Weights of a small transformer language model.
Architecture: rotary positions, untied embeddings.
Each number is 50 + 12 x the weight over the matrix's rms, rounded and kept within 0 to 99. Layers, rows and columns count from 0.

# up: layer 4 MLP up, 512x128, rms 0.151, rows 20-46, columns 0-127
# down: layer 4 MLP down (transposed), 512x128, rms 0.137, rows 20-46, columns 0-127
up20:67 49 38 49 45 46 35 54 48 56 50 50 40 48 51 69 59 62 42 62 43 54 32 58 44 69 55 60 58 54 48 48 47 51 50 38 50 56 48 57 34 28 42 41 66 29 35 28 51 54 53 35 56 47 50 54 40 54 49 28 39 30 51 50 52 33 35 47 53 42 65 39 31 40 50 55 43 37 44 55 52 38 49 54 63 41 43 52 39 51 46 52 42 47 34 60 49 56 46 46 60 51 70 53 54 53 35 59 59 40 41 34 57 53 52 68 41 49 63 45 65 49 46 48 52 58 47 52
down20:49 40 69 53 48 48 59 46 56 46 37 61 40 35 50 42 31 46 46 57 16 49 51 55 46 61 45 44 49 65 60 62 43 62 45 44 48 26 52 46 43 38 63 65 52 49 49 45 46 61 42 57 55 72 52 52 45 43 65 57 36 52 46 52 38 60 51 61 39 60 54 38 63 64 32 38 59 62 54 42 62 48 59 42 40 51 46 47 50 41 59 59 50 65 60 56 51 58 61 53 50 58 44 38 62 51 54 40 46 56 59 40 50 50 51 47 40 50 47 42 57 52 58 45 77 55 55 46
up21:60 49 42 64 43 70 47 43 43 53 41 44 46 58 42 62 61 56 38 30 56 45 52 52 38 56 67 49 41 43 72 55 52 52 52 34 41 45 52 38 47 58 69 55 41 43 42 66 57 52 46 38 41 41 46 52 56 42 43 45 47 55 60 47 54 49 34 51 44 44 55 48 57 52 55 39 40 48 45 38 49 51 32 31 50 52 57 64 35 62 49 57 43 50 54 42 63 23 46 56 30 53 45 47 71 45 62 51 49 57 36 48 51 56 78 53 58 44 62 46 56 48 38 58 47 75 47 47
down21:75 60 61 54 54 31 73 53 55 52 76 71 45 33 56 50 60 52 40 42 66 65 54 59 54 57 31 47 55 62 36 39 63 42 65 53 62 60 35 54 46 53 50 31 57 59 44 45 44 51 63 51 60 45 29 49 56 64 40 45 67 37 46 66 42 45 46 51 62 42 39 41 46 57 47 59 47 57 49 64 47 54 51 73 58 53 43 53 51 64 39 43 61 53 36 46 41 69 55 57 50 56 51 48 50 49 40 44 56 41 61 45 45 53 40 38 47 50 53 30 34 52 59 53 52 44 50 47
up22:53 32 66 61 41 43 58 50 44 37 36 37 60 62 57 78 40 40 59 34 45 59 41 44 45 54 32 64 51 71 59 44 57 59 65 41 55 54 46 63 31 44 39 42 59 56 55 72 52 49 46 69 69 42 57 42 53 48 71 62 61 73 39 54 45 45 40 35 55 37 33 49 62 68 49 42 42 72 55 43 48 50 60 47 60 43 65 31 37 32 35 52 40 22 45 57 43 50 59 62 48 51 77 71 37 47 39 61 57 35 45 45 77 57 57 60 56 50 71 63 48 26 36 68 43 52 64 38
down22:56 46 28 49 54 43 33 57 63 29 53 69 45 44 57 51 57 66 56 38 43 38 45 52 65 72 63 52 58 35 66 43 41 53 56 56 28 57 45 34 35 37 40 51 38 29 36 41 47 52 28 61 42 44 76 62 61 49 61 64 62 64 49 49 66 31 29 60 67 59 60 58 76 63 48 37 42 55 65 43 37 36 45 61 66 52 49 51 61 40 64 58 34 58 27 47 62 34 60 53 64 57 26 54 61 44 50 48 73 63 66 65 59 49 46 31 70 44 45 60 68 48 42 67 69 34 47 34
up23:47 80 51 51 10 75 48 44 38 33 48 49 89 30 35 70 62 69 50 56 48 61 59 46 47 60 49 59 63 42 63 59 66 67 36 39 44 63 37 66 69 43 48 53 47 59 72 61 43 57 35 64 49 32 41 37 23 42 32 36 49 60 51 36 68 65 29 51 40 46 69 53 51 42 28 39 75 41 44 37 49 70 20 36 40 50 66 22 29 55 27 55 53 47 32 57 79 56 62 81 22 51 60 51 33 56 61 21 06 70 50 51 31 26 42 70 67 55 53 53 85 45 57 55 33 52 29 51
down23:46 64 38 55 62 53 57 52 45 58 45 58 55 57 53 64 44 61 56 60 48 52 44 34 39 55 59 30 48 60 62 44 40 21 73 42 23 34 18 61 60 56 41 71 49 42 59 56 53 61 23 20 53 44 31 40 65 21 48 37 47 73 44 51 53 80 44 61 53 48 46 34 41 60 65 71 59 39 33 36 36 69 53 28 32 75 39 57 61 63 27 59 56 43 27 33 45 39 58 58 20 30 50 50 32 40 46 64 36 50 36 72 50 49 54 49 88 51 03 49 68 59 42 51 53 63 73 57
up24:44 56 62 40 47 37 41 44 43 38 57 23 50 55 48 39 69 46 47 62 39 40 43 46 58 59 33 54 47 40 33 63 51 64 24 60 64 47 60 39 55 60 30 42 55 32 56 59 38 64 48 57 50 40 46 70 60 53 54 33 54 53 49 54 57 37 50 27 50 51 47 49 58 53 39 41 80 36 25 59 64 42 47 41 47 61 56 47 64 61 56 49 47 45 60 52 49 46 47 43 51 52 64 59 38 37 56 27 56 54 55 46 57 51 45 56 64 66 32 49 47 48 56 40 54 54 52 56
down24:50 43 57 51 51 49 38 65 67 47 52 35 45 72 53 30 49 64 38 41 56 37 55 68 33 45 60 54 58 55 57 37 57 46 46 40 29 52 57 39 51 27 42 58 51 60 43 32 41 43 63 32 80 43 63 39 58 38 48 56 52 62 47 54 59 28 44 46 33 52 64 49 45 61 53 71 50 37 51 55 64 66 41 54 75 64 41 37 37 40 40 59 70 50 38 35 54 49 47 39 35 55 44 36 50 52 46 66 63 63 47 55 49 38 72 60 55 58 57 35 33 49 48 47 58 43 63 39
up25:46 63 78 42 57 56 49 51 49 49 51 51 44 52 53 16 53 50 36 56 41 58 28 76 30 65 64 60 67 41 57 50 57 67 57 53 53 63 43 64 71 71 56 34 34 47 70 43 39 49 37 50 57 53 59 62 43 56 54 44 61 45 48 56 57 33 60 53 46 61 46 23 62 35 15 67 51 68 63 51 44 65 53 56 62 24 42 42 65 52 48 43 53 54 46 59 56 55 61 31 63 30 40 50 39 45 42 36 57 45 45 65 73 47 60 38 61 42 64 51 50 61 31 59 68 69 45 68
down25:31 59 49 55 71 63 63 37 59 42 61 42 38 29 62 47 59 62 59 62 38 44 46 39 60 77 42 43 77 52 69 61 40 55 42 40 57 40 49 44 39 53 62 66 65 48 19 59 37 31 49 41 59 48 39 26 60 66 23 28 72 37 58 30 48 41 76 27 63 44 38 57 45 60 48 34 49 51 29 38 46 73 57 61 44 57 48 34 55 44 26 66 43 54 58 70 48 55 34 58 64 54 56 43 66 42 42 53 41 27 73 54 50 53 28 33 35 35 54 43 29 53 51 49 64 29 55 36
up26:53 60 62 58 73 55 59 44 52 31 57 49 53 49 43 45 65 56 58 40 39 63 51 34 40 61 63 52 57 74 57 59 65 20 40 51 68 60 54 68 49 40 51 51 48 58 66 59 44 28 51 36 31 65 48 40 37 51 49 38 42 53 57 46 42 44 50 45 70 47 30 59 46 65 63 59 46 65 42 37 35 49 45 29 58 64 67 42 49 48 50 57 50 30 56 42 64 36 59 52 61 54 60 49 63 40 56 44 67 50 51 25 67 41 42 41 42 60 61 62 53 53 48 47 70 42 46 38
down26:52 28 59 46 63 46 40 40 44 50 47 42 74 45 53 53 34 47 39 57 41 63 73 55 56 44 33 45 68 69 48 39 48 54 62 52 38 35 67 47 54 51 56 40 51 52 54 43 45 42 51 61 48 47 49 55 37 35 50 54 43 53 47 64 52 28 59 53 48 41 66 58 64 28 66 48 62 59 38 45 47 74 51 39 63 45 51 27 52 62 62 47 38 52 53 34 42 25 47 35 62 54 42 50 41 57 56 66 63 44 51 45 51 38 58 48 42 58 45 48 68 55 46 53 71 38 53 59
up27:54 64 37 60 43 51 37 38 49 78 42 44 67 38 31 34 21 60 37 29 55 61 56 41 45 44 41 37 61 39 62 71 40 33 62 42 40 53 53 61 57 40 49 39 44 63 38 34 42 60 62 44 55 48 46 41 34 33 39 58 70 41 60 46 59 44 35 47 57 39 66 46 54 70 39 57 58 72 42 48 37 39 31 51 68 50 53 28 54 57 33 49 65 36 74 47 57 41 48 52 58 35 47 37 26 61 39 46 39 68 55 53 54 73 53 66 43 51 62 48 73 57 49 66 40 46 40 63
down27:47 64 70 46 45 60 48 53 30 61 64 50 51 35 43 61 59 40 42 33 36 47 70 32 57 66 62 62 52 45 39 64 48 48 52 60 62 64 42 44 44 33 63 55 60 56 37 58 55 41 53 71 66 38 59 48 43 35 46 71 46 56 44 47 33 52 48 38 45 64 57 22 48 58 47 48 43 43 58 63 47 35 66 58 55 41 45 49 60 50 61 46 55 49 53 66 47 54 38 49 47 35 42 49 50 44 60 69 67 69 71 50 57 59 68 52 56 40 53 30 33 52 40 54 33 39 57 42
up28:59 50 46 64 41 59 61 26 45 46 32 40 32 33 49 22 62 55 60 38 34 51 72 50 52 71 68 66 61 52 24 49 49 67 32 59 47 48 54 70 65 50 70 66 52 37 73 40 63 40 34 46 61 42 63 55 75 68 53 55 32 27 69 61 64 29 45 55 38 42 52 44 70 51 50 54 55 61 66 40 52 56 51 67 54 34 45 42 53 37 42 53 38 37 34 52 46 35 59 61 60 63 58 50 66 65 74 30 44 61 59 58 62 39 35 77 52 32 53 64 42 47 51 36 43 38 61 49
down28:59 47 62 60 48 38 42 67 53 64 66 58 56 56 35 50 47 52 60 55 51 41 52 55 63 35 54 36 31 43 60 21 38 52 74 46 66 64 47 29 38 60 21 59 66 47 47 57 45 46 81 53 32 45 34 32 42 58 54 59 56 61 61 62 46 77 60 51 51 39 44 34 27 49 31 67 44 30 40 40 62 58 44 43 59 44 75 54 58 57 71 43 57 60 57 53 53 53 51 64 30 53 48 37 45 42 57 75 33 40 70 49 54 38 59 70 43 70 40 60 52 54 49 72 39 47 31 42
up29:64 41 62 45 73 44 40 63 71 52 41 61 48 65 31 22 68 62 49 60 56 53 68 57 50 39 40 33 67 52 40 41 25 54 35 39 44 45 41 40 57 50 52 40 43 56 58 55 47 39 61 43 23 45 58 57 54 69 52 60 48 53 47 60 41 53 44 43 44 45 56 64 38 59 31 47 39 23 26 53 41 39 36 50 60 44 32 49 53 55 38 34 47 52 52 68 42 42 34 56 37 44 47 52 71 37 60 32 57 45 51 33 33 65 45 40 76 59 54 58 85 42 60 34 74 56 40 56
down29:54 23 54 45 47 52 41 61 73 67 52 37 65 59 51 83 43 58 34 58 40 53 68 24 53 51 55 63 37 18 46 42 42 55 69 65 35 41 46 53 63 37 59 52 59 57 50 54 57 37 49 47 30 45 49 55 39 36 53 55 60 54 47 53 41 38 55 83 64 61 48 63 48 66 34 43 34 39 48 36 35 78 36 14 67 44 52 63 54 59 40 58 33 51 77 46 52 38 54 46 50 52 32 69 38 62 43 47 50 37 54 54 46 57 62 62 58 23 38 48 52 48 50 49 45 59 52 59
up30:42 25 33 40 51 46 50 47 57 80 51 33 68 50 75 46 72 54 56 53 67 60 60 50 44 66 47 61 57 77 45 51 47 44 46 55 56 71 72 65 55 42 25 51 55 57 35 74 55 40 67 50 63 64 62 36 47 46 46 42 50 53 50 56 57 32 49 54 41 47 38 44 50 60 52 57 45 59 40 45 47 45 21 41 49 41 47 57 40 33 47 54 62 48 62 42 51 53 36 53 45 66 48 38 73 33 39 65 64 45 28 44 47 54 61 52 62 31 41 52 57 46 38 50 45 56 25 51
down30:38 52 54 64 38 41 57 45 54 34 68 41 43 63 61 43 32 51 51 65 57 37 52 57 67 42 53 35 53 30 62 41 33 49 41 46 45 40 39 54 52 48 47 48 67 50 42 39 39 48 48 59 36 53 38 38 64 57 49 42 49 47 67 56 28 65 42 59 71 49 46 60 56 40 45 51 69 57 63 54 55 55 77 46 51 48 53 70 59 47 67 68 54 37 74 52 48 42 64 27 48 43 46 50 59 47 74 62 56 58 56 55 47 52 25 43 43 42 69 56 69 56 76 47 53 45 47 49
up31:43 42 34 40 44 57 55 52 46 36 44 51 19 24 55 50 70 57 53 63 51 53 66 68 34 40 61 31 48 45 47 31 55 50 50 44 41 47 19 46 62 58 52 44 63 51 65 49 50 62 49 50 76 47 46 65 67 65 51 51 54 60 50 57 43 45 63 51 56 42 74 67 41 57 56 58 54 66 76 59 68 69 39 63 50 36 54 25 53 40 61 28 63 46 57 59 56 44 45 40 47 35 50 44 34 37 59 52 51 41 46 58 49 56 35 85 53 80 32 66 47 38 42 41 38 45 36 34
down31:58 56 41 45 34 53 56 57 34 54 44 70 39 61 40 70 42 41 56 32 51 51 62 77 48 37 41 36 37 44 54 58 56 51 42 50 52 56 40 51 48 79 62 56 44 33 49 46 49 51 46 56 48 64 61 31 38 61 57 67 41 39 55 25 48 44 40 26 50 40 35 42 47 51 31 69 43 45 34 30 31 52 44 47 47 41 30 46 53 47 64 51 81 65 58 30 29 59 40 49 41 46 58 59 52 51 37 59 25 33 39 35 69 51 48 60 64 47 43 67 36 84 51 38 32 78 35 76
up32:47 48 74 53 54 61 54 43 54 62 49 43 70 67 75 30 68 85 36 56 47 57 58 60 40 61 35 52 66 53 37 45 49 42 43 43 33 54 46 54 53 30 37 85 61 58 59 52 45 84 38 52 43 45 29 52 47 54 35 41 68 48 49 26 42 64 47 50 58 37 50 62 42 65 56 43 47 60 25 43 51 60 61 57 57 55 47 51 43 33 53 29 71 36 44 67 23 28 52 59 52 48 80 37 34 46 39 48 70 29 47 44 78 63 43 32 50 50 41 52 44 36 43 33 18 58 49 49
down32:39 49 40 50 27 47 51 66 37 35 40 21 48 24 62 54 37 61 35 44 63 43 69 57 27 38 51 55 45 51 58 59 58 52 77 43 25 57 47 35 53 62 56 76 53 33 48 24 53 51 73 40 43 57 55 44 75 60 63 48 76 40 49 52 51 61 48 44 67 53 55 67 63 57 61 53 50 53 55 44 59 82 53 43 65 60 39 36 70 51 69 47 46 42 50 66 25 28 41 44 42 61 23 46 69 49 35 54 18 51 52 61 52 59 57 48 14 52 49 48 63 30 35 54 51 18 50 50
up33:54 44 22 39 67 38 60 32 48 64 50 49 54 31 51 59 42 37 51 54 48 49 27 39 34 45 43 64 49 57 48 46 57 29 56 43 44 84 65 53 51 47 46 51 54 30 54 27 49 43 49 49 43 49 59 61 57 66 51 56 50 38 43 45 81 40 68 58 51 52 70 44 48 51 45 47 39 65 80 40 34 17 39 29 60 70 36 50 49 76 44 28 62 42 45 46 74 44 28 33 44 60 59 41 57 36 54 60 44 26 47 43 31 45 22 40 33 37 45 80 65 44 45 41 51 56 58 48
down33:33 69 38 32 36 53 55 39 44 49 45 75 36 55 45 64 40 25 53 43 59 36 33 61 60 65 56 58 28 48 35 73 40 50 71 49 47 59 54 47 56 49 53 42 74 46 48 36 31 66 59 34 43 63 68 52 54 43 63 72 50 46 38 41 51 54 57 39 61 40 51 49 56 60 43 52 57 21 36 61 56 42 51 46 27 70 35 84 60 70 66 33 48 22 54 50 58 53 43 45 40 57 61 52 45 44 65 72 47 66 59 57 67 36 39 46 42 52 68 35 46 27 56 35 56 50 34 41
up34:44 87 59 29 48 80 39 40 35 52 59 50 62 38 59 48 46 58 49 53 45 59 59 50 49 58 54 48 70 62 44 55 62 54 52 63 50 30 44 64 68 48 55 60 34 57 46 36 51 49 37 35 56 32 49 22 53 61 59 78 46 53 55 34 39 27 62 57 38 46 37 46 38 66 46 29 65 43 41 61 29 47 35 45 56 42 65 57 32 41 51 47 51 50 60 33 45 43 63 49 37 40 42 53 54 52 34 59 64 41 51 71 42 24 54 52 35 50 44 48 64 32 28 45 53 38 55 34
down34:41 50 26 54 29 29 58 51 52 56 67 66 39 46 25 45 39 42 30 59 57 51 28 51 62 35 55 53 61 35 46 49 34 43 48 54 58 41 50 45 64 47 44 29 64 45 55 58 60 66 82 52 34 60 46 48 57 60 49 43 38 47 52 37 45 55 41 59 35 73 60 64 53 42 50 49 52 53 53 48 48 46 43 52 46 56 51 37 52 37 49 62 53 57 62 56 65 58 47 59 38 39 47 32 53 44 71 37 50 60 58 58 40 49 38 68 60 43 29 68 47 28 56 68 57 72 58 66
up35:52 57 44 44 34 47 38 36 55 41 55 62 45 61 66 41 65 57 49 28 36 51 45 55 62 71 59 37 46 65 58 69 47 52 26 64 52 58 35 42 36 50 47 44 50 53 54 40 49 31 42 60 47 38 66 54 60 41 40 48 39 62 64 46 59 43 59 46 47 56 28 51 55 67 63 47 46 38 42 48 34 44 42 51 73 45 49 50 43 36 51 27 48 42 59 47 86 43 64 52 58 64 63 64 61 46 55 39 77 63 64 40 21 59 47 58 54 48 41 65 65 49 58 61 56 43 44 52
down35:64 41 41 47 64 59 59 53 55 33 40 47 59 50 55 36 42 60 58 59 29 52 43 70 49 24 42 63 34 44 52 34 67 53 54 40 51 46 67 40 57 46 62 45 52 47 35 75 38 51 56 49 70 69 36 65 45 66 56 63 48 54 37 42 46 48 59 24 56 48 53 47 64 32 23 47 60 52 53 56 29 46 31 52 42 48 61 46 49 55 71 38 49 38 33 58 43 48 38 58 50 48 46 50 31 71 44 37 51 63 46 63 51 31 56 50 44 72 47 55 54 52 47 28 63 44 56 43
up36:56 54 58 29 77 58 59 54 44 58 72 59 64 56 67 47 68 80 27 30 39 49 43 55 37 60 49 62 74 54 75 61 65 58 32 55 72 40 72 67 34 57 49 77 35 41 56 55 33 72 62 46 61 49 79 51 36 48 60 37 66 56 43 59 63 37 52 60 45 54 53 47 56 57 65 60 35 60 35 59 47 37 41 59 69 54 42 40 67 60 45 49 54 46 43 47 55 62 63 53 28 42 50 52 42 60 36 65 51 49 40 49 58 58 35 66 59 38 28 43 39 66 59 41 52 46 25 35
down36:47 58 34 44 50 49 46 51 53 60 54 59 61 31 64 66 45 54 48 41 44 48 59 57 64 34 62 65 56 43 34 45 74 36 41 31 52 45 57 43 51 22 65 37 43 58 48 44 54 33 61 60 57 31 71 52 36 42 48 59 58 56 49 52 22 55 44 37 50 45 64 69 50 38 50 53 53 49 61 38 51 62 52 61 65 54 61 65 55 40 55 70 69 53 62 47 53 50 59 78 66 34 66 54 53 45 44 45 57 65 70 38 32 64 44 42 59 67 76 40 62 45 33 62 55 38 46 71
up37:42 50 35 58 35 37 43 57 56 53 62 48 54 56 33 46 46 34 45 61 39 47 62 48 61 63 58 29 38 45 56 55 63 34 31 69 55 50 46 44 49 31 55 62 40 47 52 45 24 49 45 48 56 43 37 42 47 37 58 52 44 55 54 43 39 60 45 72 60 42 60 60 41 57 69 64 58 40 38 22 56 57 48 61 56 41 60 36 52 57 51 52 48 26 41 52 64 51 46 31 40 36 66 30 56 61 63 38 40 64 38 48 45 50 49 29 51 48 65 46 41 39 47 53 59 53 29 52
down37:55 57 64 63 50 36 48 75 32 63 42 50 47 62 57 50 57 32 46 39 49 64 34 49 50 62 32 52 72 63 42 55 67 65 70 51 54 45 40 58 37 45 55 72 62 64 47 50 65 58 65 56 60 69 69 43 63 39 47 57 55 53 51 48 45 35 64 48 36 53 36 51 52 74 49 47 66 39 54 64 26 56 34 55 50 49 45 47 50 24 38 79 56 66 41 45 53 59 67 53 68 42 52 44 50 60 45 50 51 42 43 51 39 56 48 62 52 58 42 55 69 63 56 57 60 40 55 54
up38:74 27 51 50 54 48 34 24 45 29 51 44 50 60 34 52 41 66 78 55 30 33 48 55 50 73 12 53 37 36 55 32 56 69 64 30 60 67 47 65 48 71 16 42 34 47 18 52 74 33 43 49 39 54 75 54 76 58 62 35 53 61 45 49 31 34 28 47 75 29 39 60 60 69 46 42 49 66 37 28 55 47 75 64 59 48 61 38 59 58 42 61 59 61 55 27 48 48 64 45 63 67 38 64 55 33 65 39 34 48 26 47 58 31 66 44 47 58 64 46 46 15 49 69 41 49 43 54
down38:62 57 91 50 58 38 48 55 54 29 57 39 79 44 37 49 58 48 30 66 43 23 71 36 68 46 61 37 58 35 65 42 44 65 48 39 41 71 47 78 46 42 71 54 44 44 32 74 59 28 16 47 51 48 74 45 50 47 67 79 49 38 53 47 40 29 49 38 55 48 39 56 77 48 53 43 55 57 34 51 56 83 38 53 39 51 49 60 55 31 51 40 48 59 47 56 49 32 75 45 40 41 57 38 16 60 47 38 46 28 68 68 50 30 33 41 63 55 57 68 65 61 75 31 44 62 51 43
up39:49 18 23 45 65 26 70 45 33 59 43 57 61 69 48 38 62 57 50 47 60 59 70 48 71 38 27 43 35 46 69 68 34 43 48 53 38 73 62 34 61 53 24 41 45 36 30 57 47 52 59 61 42 46 46 53 45 49 49 50 17 59 42 54 74 38 38 44 71 38 56 48 42 88 49 82 42 42 32 51 60 39 57 38 45 43 50 37 39 41 63 61 47 34 67 51 59 61 44 55 40 68 30 24 34 39 61 59 52 63 65 55 73 41 22 26 35 66 49 72 51 59 56 65 68 49 59 54
down39:36 45 49 60 38 57 31 51 54 68 55 51 64 39 39 45 54 71 61 53 36 24 56 47 34 58 44 75 34 21 42 32 55 48 36 47 45 76 54 59 50 57 40 46 53 42 59 47 06 35 46 39 68 57 64 51 35 57 64 49 46 48 50 50 43 49 48 35 48 52 72 36 73 67 51 45 88 52 56 28 51 71 42 46 37 55 53 38 40 37 42 52 44 34 33 32 76 49 60 65 71 51 35 57 48 68 30 58 42 53 56 41 53 37 54 55 51 36 44 33 57 64 56 72 52 79 64 34
up40:42 28 64 51 41 70 53 58 67 36 45 42 38 64 43 42 50 55 59 48 47 50 50 48 63 76 32 46 44 49 76 51 74 65 42 56 62 61 63 50 56 50 49 21 50 50 66 63 69 41 76 63 43 53 32 38 31 60 38 57 37 31 47 51 59 52 48 60 30 43 65 34 63 45 42 35 40 31 42 52 44 27 48 28 57 44 32 45 47 59 57 58 65 54 62 36 59 44 54 51 49 56 36 54 45 52 54 47 48 67 39 55 61 52 36 39 51 53 56 56 36 44 63 56 61 52 50 42
down40:67 56 55 42 48 23 53 39 52 69 55 61 39 56 52 42 59 61 41 42 51 60 49 47 43 51 57 58 35 52 70 25 53 50 58 39 55 30 41 52 38 38 23 58 51 31 62 28 54 44 54 46 71 48 51 38 33 59 31 61 48 54 49 56 51 48 60 59 52 73 60 43 58 54 49 41 59 73 70 45 54 50 48 47 66 55 68 25 50 44 49 51 47 45 44 49 23 47 54 57 65 22 47 45 46 60 57 33 44 49 37 24 64 39 39 48 64 44 30 58 46 42 33 53 55 23 41 66
up41:56 45 59 56 58 49 50 74 65 36 52 53 57 47 52 61 51 60 45 52 52 35 58 48 58 70 54 36 65 42 57 38 54 76 60 39 48 56 38 36 52 60 50 47 27 68 52 46 40 63 44 43 45 66 49 46 55 60 36 52 36 52 38 49 42 67 51 40 46 49 58 50 19 62 52 44 48 65 27 50 44 57 42 50 37 46 48 75 69 48 38 48 52 35 57 34 61 46 41 47 53 59 53 60 35 48 53 75 46 58 44 65 48 63 45 54 59 39 51 65 50 36 27 52 59 54 23 40
down41:44 56 41 45 46 60 40 58 35 36 62 45 34 58 39 37 56 53 71 66 54 62 30 36 48 21 36 52 38 36 06 52 55 52 53 37 56 78 33 43 54 62 57 34 52 45 33 52 30 60 35 44 49 44 44 62 53 49 59 47 56 33 44 31 44 58 41 42 48 70 42 38 46 58 54 37 55 37 52 56 36 32 54 77 44 54 52 63 35 58 53 42 55 47 45 60 42 41 61 55 44 32 62 49 71 65 41 46 44 22 56 49 47 50 18 55 54 58 49 40 53 39 58 64 47 41 57 30
up42:35 35 53 67 51 53 52 36 70 52 62 55 47 52 62 42 90 53 58 57 63 58 55 59 38 65 45 69 35 50 60 60 44 39 51 41 30 55 47 74 46 51 42 50 60 50 55 66 48 40 41 69 52 43 57 61 56 48 50 75 51 46 50 62 49 34 35 59 42 32 50 27 36 52 49 45 38 50 46 66 54 38 58 46 72 41 65 49 52 53 56 35 61 59 53 39 75 54 35 69 47 41 64 47 55 48 50 35 76 51 56 60 70 39 50 36 54 43 45 68 66 55 47 29 47 44 65 53
down42:55 67 38 49 51 39 50 34 63 42 47 65 59 63 62 56 35 46 50 72 40 53 49 68 60 37 44 44 65 63 63 46 58 58 48 22 46 59 42 51 49 53 49 40 50 51 57 46 26 61 29 25 50 41 48 32 43 48 57 47 51 58 58 62 40 43 46 43 56 58 42 52 64 39 67 39 39 61 37 29 45 45 52 69 65 53 55 69 55 50 45 64 25 42 76 59 53 45 50 37 17 50 44 40 34 50 55 66 59 30 69 52 58 42 69 64 43 53 36 56 34 55 50 34 51 38 51 49
up43:71 35 44 44 39 52 33 54 37 54 55 37 30 45 34 40 64 53 35 53 55 43 49 29 53 52 24 51 38 47 45 51 58 65 50 35 47 73 63 54 53 61 58 65 62 33 52 63 57 64 58 94 65 68 43 61 69 36 46 49 36 51 52 56 61 65 67 67 75 49 86 52 53 45 42 42 51 35 34 53 47 40 40 46 35 95 64 37 53 66 49 49 45 64 57 60 52 44 47 63 37 41 54 45 35 52 89 49 63 56 82 43 48 33 62 63 45 56 34 63 50 54 71 48 54 45 61 42
down43:45 50 44 36 66 39 46 52 44 56 49 49 48 53 65 50 60 53 39 54 50 52 51 37 65 65 52 27 66 18 52 48 72 53 60 55 51 64 36 31 58 49 28 37 68 71 39 83 53 71 43 63 41 38 52 33 52 25 58 51 59 42 30 50 58 58 33 68 42 41 48 43 37 59 50 60 45 39 57 15 62 62 41 77 69 47 49 33 46 43 68 42 56 34 49 58 34 52 56 67 33 56 58 36 58 36 19 46 59 39 54 45 61 57 40 50 37 61 52 67 25 50 76 54 79 65 24 37
up44:80 37 52 39 41 47 35 40 78 52 42 63 48 57 36 30 55 46 52 59 37 54 47 22 46 64 42 64 51 31 59 42 64 60 46 61 38 36 43 57 45 61 28 49 50 62 48 73 35 56 42 79 49 43 43 59 48 60 66 46 54 43 47 38 63 43 46 64 28 51 37 45 44 32 52 48 45 50 47 31 38 64 68 45 44 42 47 33 41 54 62 67 56 37 36 65 48 49 40 44 67 57 55 41 63 47 49 38 46 54 60 53 50 55 59 36 42 44 50 66 31 57 47 54 62 47 57 51
down44:33 61 64 54 44 42 47 47 41 48 60 41 57 57 56 53 52 45 69 38 62 65 36 56 63 33 43 45 35 41 47 61 43 47 36 44 54 46 51 41 59 35 60 56 57 45 44 58 58 54 49 53 48 35 54 59 52 48 57 30 54 59 65 43 28 46 32 57 56 38 50 61 45 41 49 45 62 69 38 56 51 58 49 52 58 59 50 69 58 36 39 40 36 54 71 67 46 56 60 44 70 27 48 58 25 68 53 57 59 66 27 24 47 52 41 55 71 46 66 24 57 43 62 62 61 72 30 51
up45:37 44 21 44 31 68 53 47 42 42 33 50 66 70 54 36 61 38 48 42 55 48 47 44 44 35 49 45 36 45 68 74 59 28 25 48 74 62 33 49 60 60 52 63 45 36 38 71 33 52 44 63 55 56 30 79 71 63 61 49 57 62 46 41 43 60 76 46 61 53 58 54 48 33 22 40 54 31 62 28 68 39 79 46 64 60 51 70 62 63 52 48 66 44 43 39 46 53 33 43 72 51 40 79 61 58 29 53 51 45 54 43 43 61 48 48 68 69 20 54 49 68 41 61 26 52 41 65
down45:40 25 47 42 48 79 38 62 66 70 13 56 49 50 62 29 61 55 61 46 25 53 65 53 44 63 47 35 38 46 59 34 62 25 72 58 35 33 51 38 61 46 58 45 55 62 70 60 60 46 48 43 40 58 32 64 55 55 49 52 29 40 51 53 23 42 72 35 25 50 38 44 54 18 37 44 37 28 50 60 30 53 53 65 30 46 20 47 55 48 74 65 59 57 46 39 54 58 45 63 54 31 39 45 47 24 63 48 30 38 37 31 33 48 49 57 63 44 76 30 38 80 50 55 50 48 43 48
up46:50 51 48 57 40 50 49 60 61 45 42 61 52 50 27 61 44 45 54 38 32 49 50 42 41 51 67 41 43 32 69 44 39 50 53 39 62 56 48 55 53 50 64 47 71 42 37 55 50 39 34 44 55 40 50 52 53 33 42 45 81 45 49 54 34 50 49 64 47 40 64 37 45 44 33 29 31 29 59 48 63 50 72 49 35 59 56 53 32 43 39 65 30 52 44 58 45 46 57 69 54 54 67 56 28 50 34 55 56 29 43 60 53 49 46 41 64 44 59 49 46 64 39 43 36 58 45 43
down46:59 58 57 62 43 47 37 50 51 41 52 50 53 45 52 46 64 47 45 58 67 48 70 47 52 50 27 67 60 51 40 47 52 49 54 46 36 53 56 58 39 48 48 67 29 50 42 46 46 45 39 34 67 46 65 49 56 52 59 67 28 50 47 40 56 55 48 56 66 46 53 61 64 46 28 40 60 41 57 53 51 59 36 54 44 37 61 73 56 48 67 33 45 49 56 44 53 47 38 27 52 47 39 53 67 68 64 63 63 62 42 64 52 54 59 59 63 47 49 31 58 44 73 52 60 49 61 57